From a checkpoint of a small transformer trained on Wikipedia.
Training: 391M tokens, 5964 steps.
Each number is 500 + 50 x the weight over its row's rms, rounded and kept within 0 to 999. Layers, rows and columns count from 0. Numbers have three digits each. The size before them is the row's rms in percent of the matrix's.

# layer 8 MLP gate, 1344x256, rms 0.185, rows 846-873, columns 0-31
098:493490518446444357591487485584423423517514526483426536503473448566580439522608469510499514489446
101:475559562594383477539454510480507455421479545470486454581462426456585548526419439521522552469470
094:397433535473504461438470553546549415514454504540572489508538543581540513490538507514471545520415
101:484561542544467474511373513538501503453593507436473393466521567543437529528557490541462515459471
102:440526589511516506512461511497527496505526551514444435496515538532615480509500543501464623547511
095:489491512456485416526508448513443554480545484527430521491490541428496416481516561481514546494428
105:547508530454522491550453372466465446466580438458417444536437538385438501459445512552431529564563
102:477512503516481487467504520525498524489464455469544489433598518491549454470519473562535524507556
106:443477514485452447436463407541442447511477487520553514350474456418541529540431570467555346502485
093:415447566481488463465535412457506544540570421557510473566555443519559451535569503563513483611490
096:546590528470460437604466551404513508474454489512402431624463552466444556587593482497546501590519
094:589544566536422549505507521471463459461517395581578550479452554423515473385538524486591399500523
099:518551541480534456441440531500562480485424567457448416525396539548455511536531519577497534511444
098:562519486475505562571564496527465477449536489498467418567490516492472562522499492440502488459450
103:499438604602510531552502509447587439522529532467471489481439569525526496543510428579602502509521
101:340509459552516502506477442460555501520494424454567478480556539549498466549500408533434520434413
095:448621504582519541551560458465565437458555436524449442524482535456474526474455436420537414513593
099:452482499444465516484533421558574497488445542410470528353478377467558460535532491499559543556483
103:464496464436557454497586488434480531489495442532520490431575520512470559461495537503533437415546
103:593523464467445375477425526596518491442475465482523473420496524466528452522612545563502502420434
106:556525502482476546490551432494507548454451526630480432456584449567505484552452541570528464530352
101:617629454525530426511468441453478383549478466505490527552429458541492536487461558485563573491383
095:483477438548530568485503512488576563479485600560542497515597459515521498425488546495469527474510
100:509498523429514505478532407380511489610496524499519512591547582460545463536535558613521525503445
102:557522520499483479424446411471517558423419604467557513465532483439502482455489551415537532540509
100:617531556450476520493462474562486521465452428538544556558449526500483423582468536515577464484493
103:463515551460522527571542465521484550485503540542494517561474551604546446489479505449563587471474
096:458449401507591465422526503616512512529472596544502593472549594453506465552491528527573568571583
# layer 8 MLP up, 1344x256, rms 0.183, rows 846-873, columns 0-31
104:439411549491504507509544492575480536558607509442491522474528554386401461486519447575558530503436
095:494464528485660542437407602565519490500446435479488566613617413438479416563528465459517575507450
104:452435519497464460522572509526506473492526539461425468498468457591505458542474412370550497568547
105:505525502465576489468578529461475495503503466526477480402487447479468467583398532385488525535557
102:521532468459474500538500528432429467460494424501554636490502480459522465485493486498538477444472
102:529508493599527467430423404486487566517552449472520475505512544523514523516559467487493444488514
108:516489569498477491446536537431564521521497401485492570520527659549546522582457512507445425517500
103:581574511567478507521572423395460454528493457532381509500489489611469398481546524452492475522582
102:565490532565500493574458489458438546559506451462474563525492554494512568473478484604448516432502
100:588557518477505460518542531384488520540461519506478459459572503487511466435482490515463529511329
102:491398528511470492511553497576541495490469477452557519499520470595468427454403425429517550468543
107:433455380458531587504459526556493616513470455478490638438510526386517576454423574509558525557520
103:484592535478613498609426609548445545474513548455437530531514471445465438512562538533502510559459
102:491521508523502482540530545523465487543561519504499498507639569530575455445467427448533528513511
108:500488483482556472475590527496567426489520455527414438519489476459428547553453411506533482506451
110:447459443544495526441498406559469566571533519484536513455523521493487565564482484581530452373557
102:523534561496446449502460509454483484516534529530534503516522476512461401454515464548450542457476
106:469434509548581473536502509523568496489533546432562492449509500509566488543481518457541425527464
101:485544454456574623489486467515524495548546505598511476455498599473571483495523558420518457415433
101:540507557549509475536409489605595468532574584598471532549507526455482505420525574520538559462499
108:439482456477439460557609469560451501449498564557457442515532471482460542425428494494528442520528
102:492475508528565510557554524513559445525439469482464451449492492487461477531516518507532518558403
097:486443536478513473403481554516472483441491413512476546536482430489503433503507531498505424517482
104:499558591406493501379471531485512515422533564542506519540535443505543504455483454541552528495574
099:431429538395531592450509484556602556524562533467460523453537590519517447559577451449444413484584
099:551445501529563548575481562568521481483470517469531518464570411403504453471525435524493453452552
103:431377478550523499508522499488466452462515435501521470470554515429516407556482533546508471487456
103:457554521509505520505469562437523461587451510574522434489448487550627547558456484505559460448492
# layer 8 MLP down (transposed), 1344x256, rms 0.179, rows 846-872, columns 0-31
096:465385479497489459565542508522474513546435452534519503493424482523544499504403525461525523475425
101:478438520332437460516532534500549503438601478461507516545561422502570494514502479466496478519518
101:434540533556411519518457439481563511452500581452526476552503540568565487457418517552556598549525
101:460411481583484470557564540498511470544544495454535552438527519502543605641535569518535533481507
105:503412400516463456474540549524390474446435496413389531471447547481501519597518505405430544519469
101:426491416487480506497503539415535522472524539547579496502490536481529543533433459493480400432473
105:562515549546567513494570559501551549542520496388507531568530462539476430442459440520450482525449
102:493508540516631432474526453508561553487547596591502416535456445461412477467493531497467464537453
102:582575546570512494536433446479483509463485400519523517516558536494500470481476541565541364408537
103:493520570544500550496518491544412453489532470495535583544487471460520602468481460535485431446548
099:557505503494493488580484481437480435627543494534565506457498496500395509423347444382494513453493
110:507528478524497421529359560489469448507436450512535508475484470489429487456551535511532486516432
100:470577429480494545476420529600505477505537443519494574559543468556453502499581497423502522488446
101:468453446469474507460536487454438440507508464502586540648530459512447527431508503498504514467532
102:518572565393416499509536532548434480422386589457417496477399514600465471504469517489532482509517
101:442558455496493415471589472484614487552428463540563484465516478534469494552467542515513461421562
099:457515428502557538435543517566503516512595495509528525425500576450461422551534495549593439524468
098:571493518403519499453547571493526517537523493512385508487554525482443565501559607437489440465392
099:501550490519496459466580458489541416500454466600515558605498522487486543482446576453454459448445
099:462588497533474433551618442463551458513592465550480439543476532456523528505527549621531554511512
106:479497435529469495503613557535530580580555537464532551586619448553517519460541455579489466515522
103:511581428488554469610464497487433539426555501548532518583572534546482496524503587481535531428466
096:463533579458522530549448469507478491479481530405461514491430490415526510482565550497493430502486
102:602508424436505438445561382480459510456553485556522512485441415499458512487561467566544457498501
092:521497501500499618518502580476621450568518541417431499514617487497512457508517482516516426568510
105:514473579547510484565487521468513486488476483431604444432542500465526510575563514529398424492549
099:545468483489452476390466535547500514475556480489505478534535475467523561419560578504522473505501